{
  "num_hidden_layers": 14,
  "hidden_size": 128,
  "num_attention_heads": 4,
  "num_key_value_heads": 4,
  "head_dim": 32,
  "intermediate_size": 320,
  "vocab_size": 4096,
  "hidden_act": "swiglu",
  "norm": "rmsnorm",
  "norm_place": "pre",
  "norm_eps": 1e-05,
  "positions": "rope",
  "rope_theta": 10000.0,
  "rope_fraction": 1.0,
  "qk_norm": false,
  "attn_scale": 0.177,
  "bias": "none",
  "tie_word_embeddings": false,
  "parallel_block": false,
  "init": "uniform",
  "init_std_qkv": 0.0442,
  "init_std_o": 0.0,
  "init_std_up": 0.0442,
  "init_std_down": 0.0,
  "optimizer": "muon_variant",
  "learning_rate": 0.00729,
  "weight_decay": 0.05,
  "lr_head": 0.00551,
  "max_grad_norm": 1.0,
  "warmup_steps": 200,
  "schedule": "wsd",
  "decay_fraction": 1.0,
  "decay_shape": "linear",
  "final_lr_fraction": 0.1,
  "batch_tokens": [8192, 16384, 32768],
  "max_seq_len": 512,
  "doc_mask": true,
  "train_tokens": 116200000,
  "max_steps": 6377,
  "dataset": "wikipedia_en"
}
Each number is 200 + 20 x the weight over its row's rms, rounded and kept within 0 to 999. Layers, rows and columns count from 0. The size before them is the row's rms in percent of the matrix's.

# gate: layer 3 MLP gate, 320x128, rms 0.104, rows 185-193, columns 0-127
# up: layer 3 MLP up, 320x128, rms 0.102, rows 185-192, columns 0-127
# down: layer 3 MLP down (transposed), 320x128, rms 0.0354, rows 185-192, columns 0-127
gate185,103,222,212,205,176,190,224,203,244,192,226,230,202,194,178,177,229,203,202,248,213,220,196,208,167,203,219,193,167,221,174,172,183,235,159,224,228,210,208,163,222,167,208,189,201,191,218,247,190,212,207,202,209,211,176,192,173,196,239,179,202,192,203,187,221,199,188,199,176,183,200,193,224,194,191,218,161,217,195,169,208,220,210,198,193,207,199,202,191,216,190,188,215,239,222,193,194,199,183,194,207,214,186,218,222,196,203,199,192,148,178,181,206,164,192,213,206,181,214,195,192,197,232,185,185,223,246,228,179
up185,105,161,203,183,192,195,191,212,201,207,200,206,209,188,188,192,201,174,221,180,195,227,245,178,174,205,201,196,183,244,181,213,199,200,193,182,208,197,200,204,199,216,167,171,210,231,205,189,198,242,171,205,233,172,187,235,217,201,187,195,218,210,232,194,188,201,213,225,213,183,204,168,176,228,256,193,230,198,211,192,188,226,228,221,226,181,208,176,177,245,183,188,203,224,231,180,186,236,184,182,213,174,188,241,178,196,227,188,194,188,234,221,207,229,173,206,212,219,216,184,197,186,199,203,189,174,205,211,207
down185,103,195,219,190,203,186,171,193,209,184,204,228,184,187,201,190,210,183,198,203,194,212,165,197,189,196,210,185,200,223,192,193,211,197,183,207,252,230,194,193,221,203,240,176,229,235,178,223,202,198,205,204,212,185,207,207,208,194,198,195,173,208,193,170,195,223,209,198,149,187,218,203,154,224,223,231,223,219,189,175,209,215,181,219,213,197,180,196,216,204,171,183,186,187,191,233,159,193,141,213,218,178,212,208,177,154,196,170,207,230,207,222,175,205,184,205,243,215,202,180,229,160,209,189,219,216,196,176,199
gate186,102,195,202,209,208,168,203,197,203,201,232,220,189,184,222,216,218,219,198,240,211,194,217,221,217,192,209,245,231,186,178,219,211,202,184,207,193,215,172,197,175,193,248,213,198,205,242,190,206,224,191,153,172,196,215,177,200,194,190,254,203,227,224,199,178,198,184,200,233,211,219,194,208,174,199,228,192,195,194,193,213,193,243,144,213,203,198,200,241,222,173,217,207,237,213,215,187,195,190,187,199,200,189,193,213,181,196,174,190,196,183,205,155,205,174,210,213,200,177,209,186,166,221,176,190,221,211,202,231
up186,102,221,208,153,193,200,221,216,177,221,238,177,206,217,170,224,206,210,185,234,190,202,192,193,169,218,224,201,183,251,206,226,215,184,202,203,224,189,225,236,213,183,197,180,214,224,198,187,219,199,214,190,178,194,182,204,208,218,196,171,191,234,199,168,193,190,180,247,203,215,172,176,220,222,193,219,195,194,215,173,230,176,181,217,155,184,204,226,192,180,186,195,186,146,172,219,198,207,186,182,212,184,218,196,201,191,176,235,165,189,203,239,211,212,211,202,180,198,203,179,213,195,187,188,180,202,183,224,212
down186,101,208,190,177,191,181,228,198,170,240,208,176,187,212,192,206,211,225,224,212,206,203,187,221,169,194,189,225,202,198,174,205,215,197,200,181,189,226,182,219,198,195,195,198,212,195,220,166,233,202,213,206,167,172,208,201,240,195,177,199,180,213,219,188,185,198,213,214,130,206,210,178,198,172,192,215,175,183,233,229,198,194,219,205,187,163,199,177,186,215,201,187,196,170,203,206,200,152,183,183,237,209,222,218,181,205,165,239,222,218,202,188,152,185,180,227,221,168,186,201,214,191,208,218,207,203,181,182,227
gate187,093,213,231,193,205,197,173,183,178,187,186,198,193,174,226,208,229,211,223,219,186,189,191,178,191,203,199,217,172,207,214,193,174,186,207,215,157,202,199,180,205,193,215,184,216,219,219,168,205,190,244,161,223,204,201,210,176,217,222,176,200,168,165,178,168,214,210,177,208,186,180,183,165,251,177,217,202,206,245,199,196,226,214,206,228,232,228,209,206,178,220,221,188,231,173,212,222,188,228,245,195,203,236,193,222,180,190,206,184,194,243,198,198,191,186,201,209,191,212,240,204,178,214,192,188,213,196,200,204
up187,098,235,237,197,233,202,204,198,184,215,201,213,211,173,237,182,214,210,197,200,201,210,188,207,248,230,217,195,201,185,179,231,245,201,166,188,175,178,214,208,214,188,225,227,185,223,178,202,201,158,231,184,181,201,201,203,196,219,236,215,162,196,208,179,180,167,205,225,194,206,255,205,178,226,224,197,186,219,208,183,201,235,187,215,173,199,208,204,177,192,222,225,190,196,207,176,169,202,204,221,186,201,191,197,208,253,181,225,225,217,213,199,205,224,192,224,199,204,225,201,176,187,211,225,208,199,219,178,210
down187,098,213,171,182,152,189,170,167,214,171,163,205,203,219,215,214,210,186,224,212,198,177,209,191,196,212,198,217,191,225,243,188,201,204,200,220,178,192,218,206,200,180,169,196,224,180,159,183,203,220,191,200,205,197,189,207,187,181,201,197,239,176,176,203,197,201,190,188,174,197,203,178,181,203,250,176,194,230,225,221,194,173,196,189,180,201,183,202,184,168,202,201,187,179,167,225,209,183,186,197,167,178,269,188,206,206,225,211,195,204,201,155,199,212,213,179,197,202,188,252,223,214,208,211,229,194,197,208,177
gate188,105,184,223,232,207,215,192,162,214,191,201,194,164,208,187,189,185,212,168,197,163,258,218,227,184,198,218,175,176,250,217,226,248,199,187,215,253,175,175,210,182,189,196,202,175,203,204,198,217,167,226,182,176,176,200,205,203,197,221,194,202,220,190,210,188,187,233,230,205,174,209,186,210,176,194,189,183,207,196,191,214,194,211,207,211,178,179,202,161,215,199,189,192,201,184,180,175,214,198,248,205,189,198,175,233,206,171,205,171,192,177,195,233,221,191,219,209,174,174,214,211,208,195,204,185,186,209,189,211
up188,092,186,237,238,180,216,203,145,214,193,149,163,163,249,211,244,192,227,186,197,180,217,225,230,184,180,197,203,175,235,169,229,224,218,195,193,216,170,185,186,186,191,177,206,186,201,217,196,185,180,205,191,175,162,181,216,193,209,231,196,214,204,193,215,195,186,205,182,175,161,193,216,211,207,208,185,203,194,187,226,215,211,210,178,193,180,196,196,174,188,206,183,197,212,186,202,196,198,191,226,189,215,214,166,199,183,182,172,175,190,167,199,215,188,186,206,198,214,214,232,187,193,205,199,185,162,190,193,168
down188,094,185,199,177,206,224,165,176,205,221,193,230,168,180,203,212,175,208,189,217,199,199,206,198,183,182,182,218,182,182,193,200,244,230,227,168,192,197,175,225,202,209,198,219,194,216,206,218,228,182,212,207,180,166,219,191,200,161,210,212,214,208,196,194,196,223,236,245,212,190,223,183,193,203,207,188,192,158,219,223,216,186,156,201,184,193,197,194,144,198,222,201,148,198,201,198,184,205,212,238,188,171,186,202,249,183,215,207,189,185,178,193,193,219,227,153,205,209,187,186,207,173,206,187,216,223,202,211,190
gate189,090,180,189,204,197,189,227,205,210,222,229,179,229,218,192,210,227,184,192,206,205,156,201,198,209,214,201,184,194,233,208,184,205,225,197,172,197,228,192,135,196,169,216,167,218,198,186,217,212,195,221,177,168,179,190,200,215,200,216,182,180,208,208,182,206,177,157,212,173,183,189,194,163,190,240,206,195,173,213,229,216,212,231,179,202,180,209,192,183,176,224,192,213,205,176,211,214,202,188,211,216,179,227,193,211,194,182,225,179,209,185,196,231,204,239,199,173,216,171,179,218,157,199,183,231,167,218,174,206
up189,091,199,205,198,168,195,168,194,181,214,202,200,177,181,187,198,210,165,196,191,181,215,194,205,197,190,184,213,207,196,209,213,195,207,223,224,231,186,205,232,195,208,191,220,224,209,193,197,193,162,189,196,244,193,220,189,188,196,168,216,182,229,187,199,218,216,262,197,225,197,198,196,209,247,190,218,228,216,212,171,225,196,178,227,199,232,198,188,211,229,159,181,195,168,194,195,222,202,225,212,171,214,199,236,213,207,204,199,229,188,230,197,196,182,197,222,197,152,252,212,200,210,211,184,186,233,236,236,200
down189,096,198,183,212,195,216,208,273,186,222,224,219,183,192,205,222,202,190,213,157,200,221,213,191,242,213,187,171,213,230,251,226,222,193,194,210,245,196,206,233,208,210,196,181,213,212,217,183,213,190,196,191,226,225,225,227,222,209,208,192,192,202,206,182,185,207,214,201,216,223,179,191,199,214,166,184,200,205,188,187,211,186,213,202,177,188,172,213,203,199,186,239,194,230,235,203,188,166,198,168,230,204,185,203,147,203,170,219,216,186,223,187,191,192,183,212,205,197,196,193,175,212,165,202,192,221,230,212,183
gate190,092,237,209,216,163,223,209,151,204,220,212,211,223,190,202,204,218,228,256,165,198,208,194,169,193,200,205,184,187,227,191,231,240,181,171,199,212,198,221,196,210,208,213,195,216,228,220,204,199,242,209,205,160,244,227,199,217,183,182,197,200,227,190,221,182,195,186,199,176,189,223,235,182,201,166,189,190,215,203,184,222,206,198,158,222,190,171,161,181,190,179,193,192,219,219,194,174,156,185,187,194,196,205,177,194,222,203,197,197,219,193,170,203,219,194,218,203,205,208,204,190,214,197,201,204,179,185,244,191
up190,095,177,193,164,200,194,208,262,200,197,180,183,219,182,199,221,200,186,165,226,203,197,206,201,203,177,211,183,238,169,215,175,181,192,232,201,193,202,214,209,201,181,202,196,208,172,181,216,179,192,182,212,239,169,205,202,178,197,196,214,196,154,201,202,206,210,198,191,225,217,212,193,195,195,232,209,201,188,196,248,160,199,213,229,206,225,238,243,214,220,196,200,214,176,209,224,204,255,208,225,198,243,209,196,216,177,196,201,217,181,219,248,192,203,212,195,206,215,215,203,198,210,236,200,192,219,225,181,221
down190,097,197,179,193,195,220,193,259,221,180,213,213,159,193,214,194,204,205,192,206,195,219,252,188,206,187,202,203,196,186,240,211,145,191,178,190,215,194,203,225,258,225,198,186,188,159,191,186,199,202,192,241,203,189,224,212,181,203,239,222,187,183,215,218,241,203,191,168,182,210,205,215,157,188,195,219,171,213,202,201,212,224,183,177,219,204,232,193,237,186,194,199,181,183,217,209,215,166,168,188,196,220,203,187,222,220,193,192,217,193,212,197,207,222,202,217,219,194,232,208,200,176,197,217,186,228,200,197,210
gate191,094,176,216,218,231,220,177,226,194,182,180,211,203,225,181,176,193,190,222,214,194,261,190,235,219,194,221,218,195,179,205,204,216,204,205,214,204,190,188,183,201,170,219,170,221,200,203,218,225,177,198,222,224,225,176,187,174,211,178,216,209,187,212,180,202,191,194,210,230,208,163,186,197,157,205,214,198,194,225,208,220,249,203,206,221,197,219,200,210,211,227,173,204,209,194,193,185,178,196,187,204,181,246,197,172,186,236,234,201,206,215,178,186,227,227,206,212,170,189,252,217,215,170,222,196,222,208,173,186
up191,097,160,211,201,211,234,170,192,201,171,202,219,207,203,221,171,239,222,204,181,178,242,172,202,198,196,212,216,226,194,212,190,208,186,185,208,226,171,183,171,201,177,240,205,242,205,183,229,202,170,248,188,212,194,218,207,202,215,202,215,209,194,155,208,189,193,202,204,204,228,180,212,192,149,160,196,196,200,186,193,203,220,162,228,204,199,185,170,169,219,233,181,217,179,230,186,193,162,195,178,190,183,187,201,175,187,195,228,215,205,182,186,221,207,196,202,206,196,187,200,189,173,206,201,180,174,191,170,191
down191,093,191,193,215,226,206,217,196,205,200,185,187,208,194,219,200,214,199,193,210,203,205,197,189,236,191,181,225,203,191,208,199,193,181,206,181,243,194,172,213,171,169,214,213,205,205,204,223,207,201,225,231,189,171,169,199,224,232,182,196,194,210,203,235,232,221,210,218,185,198,206,173,188,197,225,216,221,219,206,187,202,201,166,192,215,202,190,200,223,189,216,192,188,214,199,234,211,159,219,232,188,189,181,204,226,231,223,203,168,202,217,191,214,250,240,233,168,222,157,241,203,201,190,192,165,209,184,138,191
gate192,100,211,245,211,194,200,180,209,226,242,204,167,239,214,238,176,174,184,195,197,195,181,215,197,224,207,194,184,208,218,235,216,203,207,215,168,186,210,177,219,183,165,185,228,194,193,208,221,226,173,191,238,204,212,236,209,199,199,225,201,193,229,204,172,181,220,206,226,183,163,213,228,211,197,191,170,201,214,209,164,195,195,169,164,207,186,200,211,169,175,202,226,183,194,186,197,200,196,222,197,239,189,201,227,197,186,185,202,198,238,239,170,192,204,201,208,184,227,221,207,182,162,176,178,199,202,223,189,201
up192,100,174,192,168,186,187,184,179,202,185,156,208,192,192,159,193,198,200,201,213,205,207,204,204,200,210,206,213,163,170,192,189,193,188,190,225,209,193,201,153,197,209,183,193,213,220,232,211,182,222,187,183,166,175,210,207,230,178,186,181,202,181,207,234,181,211,192,201,193,232,213,179,170,217,218,222,204,214,181,225,216,218,206,242,247,226,204,160,201,219,210,148,210,210,204,211,219,186,195,191,175,208,203,167,203,214,206,195,205,169,208,212,149,194,192,192,251,206,216,158,221,193,199,227,210,204,175,192,192
down192,103,212,226,205,200,191,190,212,215,229,200,184,162,200,216,208,190,215,174,214,185,171,178,218,195,175,201,203,207,209,187,217,183,168,204,181,232,195,213,217,194,240,187,233,191,213,180,196,219,224,192,206,249,215,191,205,197,201,167,235,172,212,221,170,193,216,171,218,199,178,192,236,201,174,184,177,172,156,217,157,225,186,206,187,177,195,219,188,217,209,208,208,223,210,178,187,204,202,213,194,195,178,177,273,184,184,171,222,198,203,186,168,225,194,219,209,198,210,202,217,195,221,191,186,222,206,181,180,230
gate193,101,194,162,192,242,219,233,215,235,187,226,207,166,207,184,219,179,218,173,218,186,220,186,204,176,180,217,209,200,189,213,249,203,190,186,209,202,225,173,200,219,228,165,175,191,180,182,176,211,172,228,174,208,248,199,172,198,219,196,199,198,191,211,163,197,222,196,217,196,197,216,215,222,177,183,220,179,203,213,195,197,227,211,205,251,187,215,206,207,142,199,176,224,242,197,209,205,174,210,193,205,224,201,206,182,200,191,219,201,207,219,191,196,194,187,179,191,199,207,199,238,230,201,175,192,192,175,208,173